Weights of a small transformer language model.
Size: MLP 128 SwiGLU, vocabulary 8192.
Training: a variant of Adam for these matrices, 99M tokens.
Each number is 128 + 32 x the weight over its row's rms, rounded and kept within 0 to 255. Layers, rows and columns count from 0. Numbers have three digits each. The size before them is the row's rms in percent of the matrix's.

# down: layer 3 MLP down (transposed), 128x64, rms 0.0896, rows 2-68, columns 0-63
# gate: layer 3 MLP gate, 128x64, rms 0.105, rows 3-69, columns 0-63
# up: layer 3 MLP up, 128x64, rms 0.0998, rows 3-68, columns 0-63
down2 106:156106128193131131139105088109150129129100119175130060154159110118140062111169069103121073143078168175149153157147082134171088124148107144169130120098135111183165148156132162161145196130159165
gate3 100:198211129167172177184095152091105116159114094131115137149156177055103130129149158180145130115143140169140080153106136122125128140096094146157141124118121101158131087109132110175133161068130192
up3 094:137109119129066109089057116157206142158100137143169083106123124096151147119165091137080132121108165074105117138127172159159168111141151136076151057173106076080112126167127116093151166114107145
down3 096:127103090139146123044152098112150112129106167115101111084196109189156158077152095159114155143150139096132098095178122090084128079125116103097149162061118138142151113131127173120066124126064104
gate4 094:168099119161123188106088117181125172124197083152132124177123192134111098115072112085076140093160112173083104210149142120151126156084092116113129080118165166136134129120141138151094134118103151
up4 097:127144183128182125125059131129149131126139151079087109145095116096134075107090172164203127156160113083094103096180109150125096142112124107148119081131164107135105128114122113141129081086221082
down4 095:183126172140112114095070117144063125042120132134095145129174114118134152108103178144152139114165111176132074110106143123113055179130085119131131101102180163114123169159192153105125119157105092
gate5 105:108148137178125138200109118130167127230143169123138183070152153117163127156106113112176140146124114073158124140113145071108145128144136180164124163123081105141159114122158175089157078116080136
up5 108:151090083077141173138164157085078113137160135137025141137119139128160141125072109083147076151149111122120141114154086150166150085123110094112181098137094146156081111131185102141187098148149135
down5 109:145166126177122158143136196138150123120100137227124156146142133100154117141117117106180134065141155160173072151121101129132089183132120148125118078187137120146083161147082139121183151177171123
gate6 096:141088118146115073160131116143097169148138122096178145077053106172168105150148181162125193139117132122123150153149116115087125141142033095106113075128133133136158113117163140102069079178127143
up6 100:129121185112143103154163136168139142116168090145190100151110059159148126113128154109081107119037154073169114109130115120159106140147102107090188099125101099120155163175158085075181137140148134
down6 098:144192089160139181125104144155125115133087190092094031150152122111167103156142137096137131122143185092143122151129146106168112147107107143154180097119148110135172188129140141148079156059140090
gate7 110:101152142185172047127118170104099176156100110112105156141077136099187101129172129164138127091160059121128140178119153082123106157127131143148170098175146106169177150161138119175133104079123101
up7 110:122117147161095138123077066146157178110152131130107092111151125099135085149171137125087228093170153171135094133113078137080084132133105135124177126172101095179181158141139141143124154165117076
down7 108:183147086109180108163136122128136142144099135075118115129156132158082132162079131149090107118138172120119120103112154112116153210179166184121112223095151093109143155115196119160145156173120137
gate8 097:076123145171092125154181182186095131131131149071091113138095117118131125171139176111160159150138052070160139168105148134145154123154114096114082092107076122139163143168101182071164141130137145
up8 102:087158148125185109109144120129141135184080178084153108092053171114166102142145115109088094126091088088093105157079154127126120134140223059152133098156172132155115126123161116132138132164112127
down8 102:158184124117127102159133180174138101144117138123078120156106124122180148158209145117104170064138089107134116207140103140131124112144070197117084119116172109147133159149120183078151135131166128
gate9 098:173145148142153094112078174147128106151113103178120175117112151164060152097122131194145124163181109136137133119071167151135100076130181116121150100128156110107155185166152120172151079118156198
up9 101:183161155154124123031146169124110155087138149107090145126106170151035155127159163171084097097088113139138194078111138124169127143118103121124111100076120103175140126118134121117085150097107125
down9 100:187105118058109192087090119126151076105116128134150170125131125112073148157167144120140111113056132060075190148138140107139125126137110124132140127112169083083083142141142117111136131114075054
gate10 092:101106158158105150131132183087125221110168157136122093188100161134150138111091113134072150158081106122136145131144097121143122103071146120060162129095125066111082157163125147137122173073124171
up10 097:134148111190156090156129126113192119136130097110137125105123107137106144145214101098098151122183119105163132159182149122104081066171124141096075126192120173058138133113118168120092139104087157
down10 096:179091157092168095121100142161145190120161136156167198121111169149134122126128146159171086133157191161048151125115077116160111128109141128138166142110127075137140082126067125176133142129072112
gate11 105:137114091163154150083106159140119132205129114065093131160079143124124124118137095109113103130153158121200135075154159130130102112107106140158162133097168123144127092171094170157145157163097237
up11 101:099092164133132104202119116109159152098122144143088120162058173184190104184131132131100121126119069151139095107106117110158107133168135156072074114083070169117126111163113078135099092135152124
down11 102:158143178136151172116174100110085113121122121140197118146158217137106133137114187129136067149111119137127147114111128130086106190129077111171069176104137182138120125142100165151188118134158083
gate12 103:164143089166078137120117125186130110099139077109131128178152138097055098091130099124172159076112190143113122151131097120104039163082131143113096114112127105068139158162147113172103125145082153
up12 111:168096096120156171061099173120123168076169101103151117082077102136110072111149165065115137108087142107111071164160119139140136151103100125150151109103140148113124125169093065094159144109080076
down12 109:094134183142164152162148209131111110089144148181160086094127127115177069160132146122120132097177129076165119136088181148151160133142145193112166121144099138116091122145149100154058141101151082
gate13 102:189119086195109121185142119079114108150134130130146134153068168107116171129080129094140144164117166130101103126160099150166138163156068110052156152139155109141140165122115144220141115096098139
up13 093:181093188110101160062087124103113084177144170166114116184079148140129127156135146131164176115115112084162185110115090150165104155098116172116146076178148144101180149113156103136141148166095133
down13 098:132152172143107143129100099168097141135101156170103157123127139144167196127099105133073189108074087092099108109153140121102099143089113161147249089127108156142139166137137086145131136126073148
gate14 112:220114117119111138173161133109192084110131085179122150128119087109143124127142111110131127091143200172167138128139074156081119152092088148143114111083155061147106159098179161179126122141131153
up14 107:112184097162124201103096154109120177158164134121133171121154068138070130113119076105137150138125147138097114108064141139178106208120151153142167135066106088147135085093143135123092159110147084
down14 106:136143115110174149134140115054135155065159134169135157131101138101143034132169129159116101144155111166184166127112150212132143118096138140127145146081111121149084146092132058152132145135139065
gate15 100:112182130148101153144063152144116123147165194139174077131136138138141165116064093157151146156166187096147116161190150162135083119092147064134122178147118094158145141136104107114088093142150182
up15 101:138122100116162092129136123101140048092118099105171075092127075112112107203118088163112123131105143155108121101117080138097146173124113113089129121085120076055126120179094092168138155177112181
down15 100:130123136103174092117077142128174154121126088149140163073108129134079152183171146094107158141090169176112105114121075111107181123122136054172101102158135137149141060138163154110053159158127142
gate16 094:123124098136125170105140177165101110063117115052091144114132088106122106125115174122093109070141088126156090165129143094132138157087128142145127191161108155175215163156079118124133113127141195
up16 102:099143086157137116070085067143115131094108153153089093139138135117107135102128084156130094153128100111048171134196125147119136159159172149108111130185175124076105128165149126118127145143189047
down16 097:205094133180121139108139104076073133096135089140179191193158119108066123187140109147156157172076125103155126139098138136110074107165123172146103140083121097110153176107100144135130120114142108
gate17 106:068148142177183134180085128146134104092149182139108206144154139122115129143065076068119155177089166136123162124147112131132151111116136056110131098121121136118190155152096126097153147084089124
up17 100:157123080135170153097161065132099108158095121125145176135104110175064144123107155180164093112096084082123161122111133100114150143183129140169085152095139126157085155142150124079106135193171191
down17 103:127122067164093187106102137119070102111131130117139186122161134203105141115151126180144187094187179187134086150119138146157098121113169147156130145098082128152150119195103112147087142106132096
gate18 086:160078172111152129114138153171113131130128096163179099147092139179121127111078082130056125157099081126184117139128132090179098133204078091082126134157100175136148115133142139152166119146067157
up18 092:111134113129123148099114182117062103094134079090095130174095151097129090108180139087142106144096111100168149142111024166133082162163104136078102114125106124137110205114137167148109151118141086
down18 095:159130137209105137128126111128199141163116146155112132083105147173132165113092122126195152113086160133101109084125147112106149056124136163123117161125204072141173154094171167110131092120157085
gate19 103:169208146156072157122123131139111128120133131122127120167136158073165098104106115049097172145152174164069128150125155101121108169158085136184163085083197147128099148155144089129127111118118164
up19 104:141187136134164156059139077129129190159167107079163143166122156190065142134140110143135115150090157109143070130148119166154147129161157104141114166153110109120136083185085181114086095165113115
down19 104:131159149190089053130119101182060130144122174134121075099141092139136140167184120117115113100106122110109117198132096168147116115142092109122132116191104123172115195099092141129127179149074131
gate20 100:153148111160166149178119139173141100159114134113188163092128085099121138120075154101159168196083129139130143153120154120156137125151123133157068124043141186136163130193144144077091075131129144
up20 091:172114177141123090114115124116134123162121153090163104085116112143147134154133131189122137132117121214153170159088094122129174116166162089132116194146070081140191154128164145109136052112177149
down20 095:139131112145114145116096144053056090098151118093126119082138114151149118152138179223121122102151096118048126107093147107176170087143144094103122177131148156156125108165106086095085150105107122
gate21 088:218166105124087083180109160101196139100062126134110121216142109145111145093121123153167177143127140111139115074136083085160187128126148126127119102087108157101132117100125099130161118161120143
up21 096:105152088143119114098166124186139158083127141052115103126155140130101152087140150159136107140173113158104085113178084103176113207114172044116158142097116163138136165119124161077100163139154137
down21 090:152066136173136180100184146107116093181111099136127139091152166138175122121088152117122145120087112131095086172132099119116039115178097091184137143157180147112089172123142070089147127125113118
gate22 097:096069141137200149152121189063108082129115132145074124133107133078164125108134136154153146162134139120154103161118122118117070143135109127167085119140113134083101056188115130109184194082107131
up22 102:100127111140112104162118131136106052096090091112136068075174137065087139066145119105091142152107156177124160119149088173066115099162103169102129119082113087140119144138155154094152097157163087
down22 101:034107088077134147118168059123166136110137089069138142145098152068202126181166120118140108159136154073161142131147126130158119120139181133117148169151144145123125184097105158159110111111107153
gate23 098:104097140113153075123159107080141079097096143129135146164091096097118117178139094162177129132131108137210230068137145116079161134127120095071132160170122094113117107123096119095130134148137172
up23 102:160130164113152096143117214119177125095089128155147193183176113119125099149097140067135198124146129138186149131130139129073120107177164114126109124122174142194165145132103083106112120177115127
down23 103:065142203109130082104120119160131154114173137104152130123068127131149156084109124181124095173155171154107124154136121085148134146131141108089174089106089122071088094185057117075139137091145107
gate24 103:073123141143177139144166159145124122114137132080109125142212092075081119116111093137140188142105134126174134124190190103089119132097156189158108123124132133147120125195105102047133165155133121
up24 104:101097122108101131083126133133084088147107105099113098208137129121193151127155107088112149089109106141127134132144163095087116181021136166108119142117060125125161175102120125134120056166139135
down24 104:125098160119113087117059150077116143060125106120138166148101156157155142192018092168155066137136146108124119119127181102118119156143137125142124138141134194134172104155094167111105125102162139
gate25 085:113136164137130177066070127168188141119076173062135139153197098148105114078090094119123123098127090129179114162131148069115145151104123123156118119063131123101148135113112167108091122186166116
up25 090:160144130107078100113095119089113103093145171122127145139134177064120128112082091107113093109125107158123109152107143196140156142101151173081157140186212188143153131136158103175154105139177075
down25 094:060146082122069182111134062161183093110108151180150119158122139085179182149092082156146119111091126146109135173120062118111077138130104124153157121130153156149135108109085125100087134160169143
gate26 115:114188159197098127171152112165172096169122134145110172206116116110120143110149123092155151124166102137105103142138137110087091088152100150172116070133175111175171154135160151136158044130111107
up26 118:121104104142109089141068123158036130139144153105106096110093083178123165144117135081109109104113127068225171122107158138133092121078145074161140121144123118084155139134131148107075140169161121
down26 111:116089132136097094156103153161116109088073140090134142158118120172129201178103100107101045117126150058156175074138087144100119101102130105139100143157189122091116138115137122170201141132126113
gate27 090:113125146168137089108134135142144130136177197116136111081132119182122179079158131100091093174102102125082056141211117095170156134148130075111107068112138167177144152145118107102121167133117098
up27 090:207103084141160141055164106144070136072145130125155151123202117110148117154159129107154131063159125053152109131122167143138101105098112121108087136116108140076141171115138171100080114156138153
down27 094:155171153186128115162120162109172151148087141157141123117199150174105101183130131103163138100176121109132113099108122145121156152149110152079158171136144169132143158115177166122015143095106099
gate28 100:116075130107077166131135143191088042142142099130150120103137098109154168128093059119126104089130075073129142117178090092109117122147080048095103111147117102136139165170103132127102153099134149
up28 091:152144160142147088118071077122147169055108124129140127190124154116128060135177108162130121163170133149174132147085199147130132104074153174098145076072117155127092132139157095092147119142095153
down28 099:133148132028130141152148142111169099096173158089103150127141131107150137124068126123118132171196117143164145071047142096109152108138152126153147162143118137179107072106060135125183108147124136
gate29 095:134151081181154064158094138157122149115167130095202184134133154137105112137094104097130179144115176175183154129153085163127165122104087113177175129092107147191133086093149152139139106114159147
up29 094:106144121153201159139123099104174167116157141150125098138140083168165098173133147070151106119145114132124106118148116103172144135153213143158155165142126154159168146163078103123168045069144164
down29 095:070051106178108136117160135166138145140128135104115142094163147126220135137057078089209109096095141131128066142093151106170110141157112144119146144133142088165155117139139110090128106119165107
gate30 092:174124096116083082149075080169115096155138132145085089120137112110075087121139152109149085152114118062080132128168121104157153143120125143189114145067141163181100041125147165102123125123165146
up30 095:126206175098135177106150085136068157090156165151145137109147109122096149116162111123141162126096115166119123106163099178191116138111158054126148134071117148163093147113177061103131123107152174
down30 090:125183074145159165119140086142142116135122116150100086085110148102100202066108131101140080112072152162151188150151142154115084098104097121100084143072136111198164186160103123133119124133152139
gate31 110:171112138143197176138141161129146112089168116081147142108116035124114153098120113156087145129111082113170148112216149139162093204113114140147101126109089141114078148147136120118123127093191137
up31 105:099163123116092123148109087112178185115146155171034118159111096100076115192159166155162126114124096135156128073118171130114103105173144134137111155113128096132162071144098122186136176112134078
down31 100:124107171169160131157132094161095121150128125157193138114121201114129158164132100134126129101126125100187152206075116156084134150090162131131132067104150108131058183137124083073130111103153168
gate32 096:092153126139124095167151178181152116175160152188156127151119109166155165107088154125167157101141114159163114065114159144074130099122086078139164070095144109174139170103154109115085054133143131
up32 092:163125089128076158123143100160137087107156089146069119107168127140139177187179168109165138080106178088158125086119116150186055135128157125156114112113177148095148076092148142099087143133089126
down32 096:146140077089135149133154100179146105129114088114088117136154141178153137141134158128140138120104141076171103089125099141155062123093138109138141147177116144091144162102164189161215082093045132
gate33 098:068163137178139139104069152172147132134100129154183187112138086127145109111152125141105140161104113123149153128168109114148136070174094059097180163110171108070082173169156120150142125077101120
up33 101:119115180099094156213115131156138129097084165110170151162148147160086107115171134067149161158126086163145110130097145086138154166128165107183095118150127174131061087159104089162144159133115175
down33 095:172072084103111109133123081114158141163157122199157054115111127153104096095106126109106157150061074115133126143100148161070138121118063115129112165111162129129121086108144079096188156107085123
gate34 115:182115124180108150125128199149158145102114147156089152101110170129132098044156130098143133100105170137152114093128206148115150105147106157161111102100139119129205125061193087136122110156137138
up34 109:130118158124106118110122130111138172130111208105096097067179132197088150162133141152160149062116194118147119141132082187147110106080084094128117117138158168107184100104162156133102090132148089
down34 115:096132113177063134111090096169141140144090124107108094065144137153111146154157156086128157096154132110126150175072131140148112233087137137141149142158141144130099134154200057142112175117120111
gate35 105:110126152170122121119128196112142162095125125086108202136139134072111187069097168127124144147166097144137142108129106074114107185127113210121163085182082110113139126117163105136139102096115068
up35 104:079048127120162118166148115117109113120169196128153149076097064112107063140146157160187080091137121127124102097125112135146046090173112140135167160138099102115135154106136130164134161102163120
down35 105:087134117104124132116115138107104148158138131135142110188097114061125053140191062122156112128100185136114166135128114160120146102202085083127119172105130152174064126103070116076147143126147158
gate36 096:120119198135090120184093137133115067135172135168155105133122139091075094164104115134080071097184140119169127077072138084165144158152141081132169139172144085077137108075155140137138130112106135
up36 096:190100111138146159112120085122111116178175114167109129101076083210127148120082118145087135175110168066127186126108150126164119084119130040136134113129148128100159140108101105146157127180149096
down36 097:147172194163137147167116164090125083116124085121121110140091112157120107153093174122071114117146125181153061155129154108158110215128143090168151112124093156143122127149118109164073211112129120
gate37 092:166080125109118167147128196096141148055140120175171150091153114124081157142097114111154109106149145074128130159081176131124112086159075118132123159116143134194128161151085109124128031142122153
up37 088:159106110092160119154103108100181176112186159155128121138103114084156136129110104156118079187109116149202096123141194130117139113132125097179115051110111136142102158171165065137138145103183096
down37 090:189169193058065118069149127130152159134093146077132143147138114120089123154128161155098100151190142142052129150116117104129159158146075130090081132104171150086103124115118134137111100154136078
gate38 091:141201089143087150135101090091137124156146075186115098146126161118149092159165110110107141129144164135156105112167131085101099112076140133100093087109122109109145130094111208159046111138079176
up38 100:205133114132112121085108121126166158098135156112098096140140175119143096143176046116192081147106075151091115155157094132153104103130075134176153148175150137158099116126130087091129159195165123
down38 097:178147125141123125130061126130088144086100142113073132102103131131117148151158062098130172150127161124083095112207108103148112153114105174137073068139058143141143125170074079118094169129099139
gate39 097:119064137139129205174173147152108113135129133139173129097114077069127094141123099178081157125124154098094100120100079142101151146153154132125087137138068082157121114091138182158176077071111137
up39 094:092178134096092093062162146077125138138188105123120139135165145168133112133183099040184156191119151129164180156111121182133122161115134138119181116151102137081135095129170140143155101123104118
down39 093:148182130182188152149156095089201127128093133126143181144139106123128124139093152120152056100113153106196137114141127074087100132128118133105127130137135187169079185074170139103165109159104130
gate40 106:110121122176117174148170159132146120152093157108106130115112154111080181081164105082162088160092178106106144185143115148053144149147102089192068115094131090117140143089157131137142192161140125
up40 103:067132199144051115121133211127141188107158143114175142084097140164150151152142138127156130120127184082117215153112129120118099116179162113142121151144153141179138129124146130073100142141150125
down40 100:162102215112082078117111123111188146075112140122197120109140118131087145086137119132128168129143122120093125146107136212097118138159161177153142117127110124101151094097199106120069167101123163
gate41 095:097117146166151091175144170076121155114159141075185115156140118143153121136058122094135139156114086077124157175167123078105127169176136084139094116131117180084102161081070103125158102103157160
up41 098:136111124113147045095131085126182132148151196228095109147113143140104133172124158112161154107161149072145120181142116080165152104086129116172102142176154140148142133133183140136169089129134119
down41 097:138118133087118114104125132135114086087130144155179179135136137112184161137095145175187147162074077146146132169113167145122143121128155111068123102116087183154044170142109152077103119081082160
gate42 099:132116130153109143179166151070101157091182083117189205110143149078117134069072086130142134167128089156115129116106086121086141185203129109137120132137144096180125146131111120145160115134103168
up42 091:109175080046131150075177162099125115119124127129141093153170125125131132142106179095147145140112091109192203186138112129168177142095080148127135183085146181111130128160143152117158135142107087
down42 098:101105105155150129151128134229173139099099091156102112106144077131156072116160146076107117140144079113150125106093153085150096164109152128151211153095162150110078156144102143100191148110140116
gate43 103:141158145143139196125166104106090149160120107132126112097113142149175091145076150069107116083153120150109087180081158141063154052125141120069157130170164145113073150126118149099122125159085173
up43 101:166133118187086113104160122138126108150098112151141150167173152161084132132100060102114158123126162101100069159080088103115091111189138143135089152122168113147157211101151170088078145119087147
down43 101:099137086081144150142155177146139123192134154128163110099121166105125186144131128135121154108033143134103152116104140122130175119135109117084111165136103055213126121129086123167200166111127153
gate44 097:113174147091154103102196122100091140120179115087147104128087105083140118115134109126104147117105193143112131158128103080132123111138121133087179127093127047128144155121222182114157158141156068
up44 103:081136124127140125142136110083141042147083140134133138077129116103148130156188066060082111079136134174093144191123125096139135110075086152205126129167107107150090102115147160142137115127090117
down44 101:191123141000117164110134102119132194090111149087157118146118110133090109108124128097146110116091144131126142117142063139090136122126093135088174141120115109122106116127171112121197156159117163
gate45 091:127123133148167122154095151133132111133145134087124181131095075066075143142072196113170207172098113146108098103158132126212170123126116105144161101103100121157120128136157099190145132098087120
up45 106:071136071110172136126137091099137172130071166080083140144149132119174150157144151152087143152098149092134105114177167149081055137141121094141158080064109042120122140140125128141133167116128098
down45 104:173141153233133113159112123150130153160107177140102125147135143063118097114201096114094078131183132170131179138153125176128112133155111155146112130072088154169100152150124094090157148092158145
gate46 102:128128101163141095147073182123122154134128090162110128165086151099129096092151079045078171136134176154158089180114138169125106125157113091120119155126168096185150168159172076108116153100088143
up46 107:105119098151151119119098116130128146118125174116112117211115143084161125106076139163163098155081092171182200112157166083106138110158111134148088118089110165061127133143116087164116151066179112
down46 105:188171175184132113169118120174131095152155145122114120094119138119200149138071158129179153109115106144085151067116184118143131113153184139149086070122144143130167130198160138140122121074097138
gate47 099:173127056142112137124112135097164149113123094136127172166094120106116141120093113104111186157120228194137169153146103139146125082145124120117136176096122175057171144142169096143167097155095140
up47 104:137104127118150088125089122078135088075110106183161095117087123100108093116139157094087093073135110090146143112165104119098204106135119102178162124084084121099101095173182078117182102162110144
down47 104:161125137070134136138118149177141109150113175108134127105165129150138088199094160134146078101052154114110137147153181062072138128151081143077151138127110148095136125177069155146163113185123157
gate48 086:160077172059121145167135173164138119125178182126095113116123109110102198133093152093111111124154087081129141159149153116153181158161178096188180138155084124150110086099072113109134142141143140
up48 095:086138206115126095105141126113126136127122135066098136130203113139162113166139104164152084143088099136081159126167101114165191133123177127140124137103135215087112091145078127063126110130103160
down48 092:092147107193143136112140106146135084159126128187109150143099102093113155133108092113178108123108177089185123111080131137127066094083113149098157107069171104161118144170203079167144111100096151
gate49 111:137150067194122137118155116094105104123151131075207142192139154123094145074118143131108154128110129166127118107149106173138122131059133099106148079097174085176145147158131144150212122111108165
up49 102:137170143117140093142126103097184129151107140190099128102092116195088128127155121160189203138199079112178129117131069111143148128134102134215105099154135122139150172099111116089146124118148112
down49 106:126111145123111134123127133117109132129127096133202179168162203115166144104112110193131134179116182131117145097078102114171098094107125120160202141100179080102081128160072120130086130099158167
gate50 095:139129060128167135121108169124174081149106053151090184094115111120114180149112171082162120162169145186134134161090166169148123168171127099168159155091155099156135124148136104111171094151102163
up50 097:089183061158184158124166080124117116103152130190129087146100114147162133164135152163149108099140200095152059132094147152139152111147159106126154102115113123115063113175157167146188095127106134
down50 095:166135145114140155207081118172154128150113109130139113164146096134117165163132109131126075105147132166127099174146159096086111130170120167133107114150142144078150135179102169117223130182052160
gate51 108:140152132162135154163176166074144103150043146186143099086130130125073220085143151123125135090160088176118106079107143126120131080065122111119121105093188116155166143140112123134146128142123137
up51 108:160144117180110050168111122162138179144121118143134141159124174096134170104131094098069125156133136154130099111139109119103148131082127119081139096111173073095205116116124116144156057065122067
down51 108:139088131192047126128101134138089135136108131156110148122099149119125110164179118136067190169100135148083126145092115124139148145133082106078116102180197127082163096143202105120177113145133101
gate52 093:132056126132134067197136107129124099094135128130078152199096122091139130151127100158144138164129123092067141118145133119045116072126082125126116074144192106162153123098124091115122108180091140
up52 117:172131126174165090105126125177124141137136141091139088112177140110108144153168124131116095092097149075054053147151118150153113089096129121162088121146117091087148183122133191100062126112082082
down52 116:162119115065123093190096173075165073119103124100112072120123107135160116127137104093120157126153095127128154104110136154066105147152107140142131072145164134155123109090151090116248138162137130
gate53 108:124164137122060092103176132156143085180136068152120103155126149096134144193156112120088153132179164093081152132161137061123162089126147097145146150145143124199114086107189168102162117156125120
up53 110:143128076145090112134125129104079107116099147112113101139146122116084106183166125133120100180121126082091165191082133109215052106100101110125134139161096123095120168097160126077112120161056127
down53 108:092064164044132177150083129138154145141135113198133063194115138155176126159142117128103117116059151139126145158078074115108116147170088140136130113139129133141124154095134107092086150167102158
gate54 101:132137147160100081141111102170155142130128125141122096148106146144085181166151066057111132143164078120099087103086129091148060094084099117134110088091217145131113085153138121112161136183148129
up54 105:101156147125097065136123107097164147109097106094151092143110140131052109123094149096065163129109097183122125156119175123109133129112187164143121094072071112077097148101176092150103117148111059
down54 103:113149139093071124184110109183179156141069136101152147128051152051113115099140104098088185090094165161097131157127123105142106101139179157148102135136093143079081134140128147126168100107089116
gate55 101:098121101198119066099094156164135135132139123094055142164105132125174133115151077105128175123113163080150115128156082167155098158106123162156036131066154136101133138127132109142165087100131172
up55 105:155183104118140120148193111114137125137204121163085099118130187110156107132141148097188101123157174148162056105158120093082113169104173121182140160136113104132070169112153097126108110080127097
down55 105:098185163166113127099164114131090124069173156113147126113197100136175144122075143133128127164150120132133107102096092122182042131141160080122126118119137160127110101177139058193125155127088156
gate56 101:155172064166115110124131134114104080156100106169166106146098175074114155110075100147142143121125140145110094153162084154123141127115136088128153161133180104151090094207105143142172060059123097
up56 092:166145070137106080154162138141129125102105118115120191121080142130222187147072154121163154100138120095157078168164073153167144104160157111106139110102152148135137178139089157187162118115135121
down56 094:123137133059118136163152130198098124092152078116163147087152119172191132185087147179113121120099119140114121109164120150127167070140111133098140146111137156130166040179132159136195142121140091
gate57 100:162114065150150155163114203126172130088164098078084143136142107105116137112153113162167070118081168101108097128149160114108133182167106103049120138129109069160129111142145110112184088116095121
up57 105:093086076120106097127141102072113174157088146162161097080090126121143106149112141062088140135111135121103182166089144150175122152109181142086163166110079159155123117088156086131150109171067165
down57 102:220145174082141140148168123131173129183114144154106121146191115163172143086110109193120134152127162126185109132169116155154097061126111143141101157131188160128161128089126128137185116169115125
gate58 096:126125138121105086137106091140113097173182134088098151127167074084160155139131114127059081106157103144168098099178163117085133135134102089100118072128149104189191115159161122126185069135139105
up58 101:137139097182083070067151098070121112059105102098182085104098126101148070188117138137101110142130140153220142121134161129118128151122158120141152156090155143130084126141163098135123177164133120
down58 106:162141155080176128136096169131099089122091149079126117145168103118126149150136117133185151192155145159140134116139133157124153056101170143104114102092123081154144091129132201168202123068180131
gate59 108:147156127129173055102121216055184087125127184105100090072182130111098127121084125109137075114104163143149157131118109145099111122084157118119166105174143135149124133134150191141115139096150108
up59 111:097161086155140163143120080170116118122082113099078076160131163076152098122171148178112099096157136165128056132078129098122090161133058124138132144127119091066151143131147120139152133088200102
down59 106:089094037202068114135140109119091162144104136131150129129150144171082100139133079113104135102160160119139124145154173142114182160120117132196129175118103134162167120197069113151099140146153139
gate60 096:102136114131150124154131185174122123139169144154094125080124087153087098206084163176091192134090098120151184088164125171176153119151147091140110077101114116157116082096157144169148165120105125
up60 096:115140129127150179135106113113118130072161167109145135117203119126073082145094138122126132078144109134089187120205148131137138143126104182037129095120161129136140100209162102141122164125091159
down60 099:049155114055141107107155129119173141131137150099131114151133123097116105126205176135173153103145139124125128136201152128108107115151110045095172111121167115082106149144188121095171131093081141
gate61 102:089112117132179210133112196124108128152103094079147064098122098095126114102130153112123115112048118164167154192132119126121145160160127159119102186143115117075134164128176134121150097156172169
up61 101:162103169148075100086135112128132091077087164096130146109127096159174102080105174127080144142095079144150115120178069078110142158162135160106177084180109158108083091182140147115134118106108159
down61 103:145095084101094091135175103183128145163150163157109137123144148137091079120145103119053157135113147073117115105138120163094125116109067144140140162104164121081169081128194128173210111135173121
gate62 098:100146147176135100121158137196156103113153149135149168155182060117139125162110117101105171149125082147145113122128124129084113149144215111157164098173147159098101116101170126082143161143219148
up62 100:146112162139119127114091134109070167102135138106147164145156089110101194104119109148126111058167154133139154138118126134129141106093164136116064118207089143183161156116127143097081115111085031
down62 100:142127128122134151116101100128099093121106129084140191165142197121122106113140079155140101196109182123092176138235082126143109110134115127149110109141117163101105180099085170154189114115120094
gate63 110:101125175214165111153128144145126109135105181134162132111169176117074129090111099125161160160178102084107131111120168135178138144067081134082194091117145202118160106105140097112110121120119123
up63 101:140110129114139165145151122186128148156128170129094203172110146129124101159021103089152100179141120076119174129092153105106161163139165128149069144115158108161091169162149107091145166131155144
down63 102:104149125145125143145125119160159118148111122174111162117056069141160135058163093064115149124179149127161095138110094120145114078092117162159114068066170183139099150108110109132124107186139183
gate64 109:164110097186124192139125145148188062155099168159199095161119163087120102117143108156112103123159112134121079110164182133121158131046090103105149133133138147120134091194138129164104112133155160
up64 105:117082079105129110177117140059118099121099101165097077163124096058140126172133152129083122135128132132156148131118112152226087157159153074079125160136094149074140122133142114141113098061141136
down64 106:116103150018209059120163124105115158184160077119145119094146172144124165078165139130110147098104110109144141152096142147093150166131121122141071105163143089087134112118115133143121106116083097
gate65 094:170189125150105170130115140149174125094100113041162136169098067111145128130137125122163165084117066175100116121150093075159147155102117125185085141162101121161093108167154150105088145157152101
up65 094:098110173169123106135117122172063130168158160171128150109157090154117134142117188164154140117197104141126073094109126180105172149117107135132182108132172114053137129101122190167094090170128116
down65 095:175111132062180164058164112153152120135131119146198158139154139156106104139146143200166120187142129135124080123120106140154137071063136081171129136159151118107131089132078099135156086115161102
gate66 102:151181099123108167132109219147131144179105137114128103091112116137060102190115199115115082075090119114144103106150175161151143144142129146094135166074138066154124121140148176124088166131119139
up66 102:111086156119096114133090061156120076130100157141175099135183150161155194134132095145105183130139108161080144169146067160116138082125155140102124053146132112116122114138193160130077107142080133
down66 098:098117121192070157068159114111157097110155117134174119110121131138108089102133094097155215152104151121111083082099068089129188082099144127140115170070085130166166124116152116124162152120137151
gate67 087:129139184143063148150179147070170115086102114080141116162089095173091104118176121158159178174122117111146122113123115137171100207096107146136106098107133169108162106140064139068127111126120159
up67 094:081116105129124106098121151120135206111149091169147130094153082133132103120124117137131089147072139107131124089176150117154164188156094107055147157104097172080061070093171123154089156109107107
down67 093:148109079132139167135114139156110111115132161095119085077140106130137096112083130071140138132125123119062125196102134153070181125150142144123140171115147056152172109117147086177115106196117048
gate68 103:090073106176107128128209161083111198119200124151150117187151167122115148141117114082096121135143116141098177140139201126107118128159109119106114088124166107146154131112193169140106124125123184
up68 105:150136090158137085157067115113141088160129115084110133140157087145182123181094106078132104146116184064111131176058157138104116115106148194135104134106080110110104169148145116056091127128100139
down68 106:146138154112131175127146137106156062096151072153119131125105142134123116110163132088135133084092149100111125154035147157107149078133172162168134101137111124203139168158132100078221130100153140
gate69 107:182134138116140111130123120133189148140178152165179179125158183073129177110161045132145159119141104136121138208161129133141078134101138105154137119163099196169138120194120155140153132148147143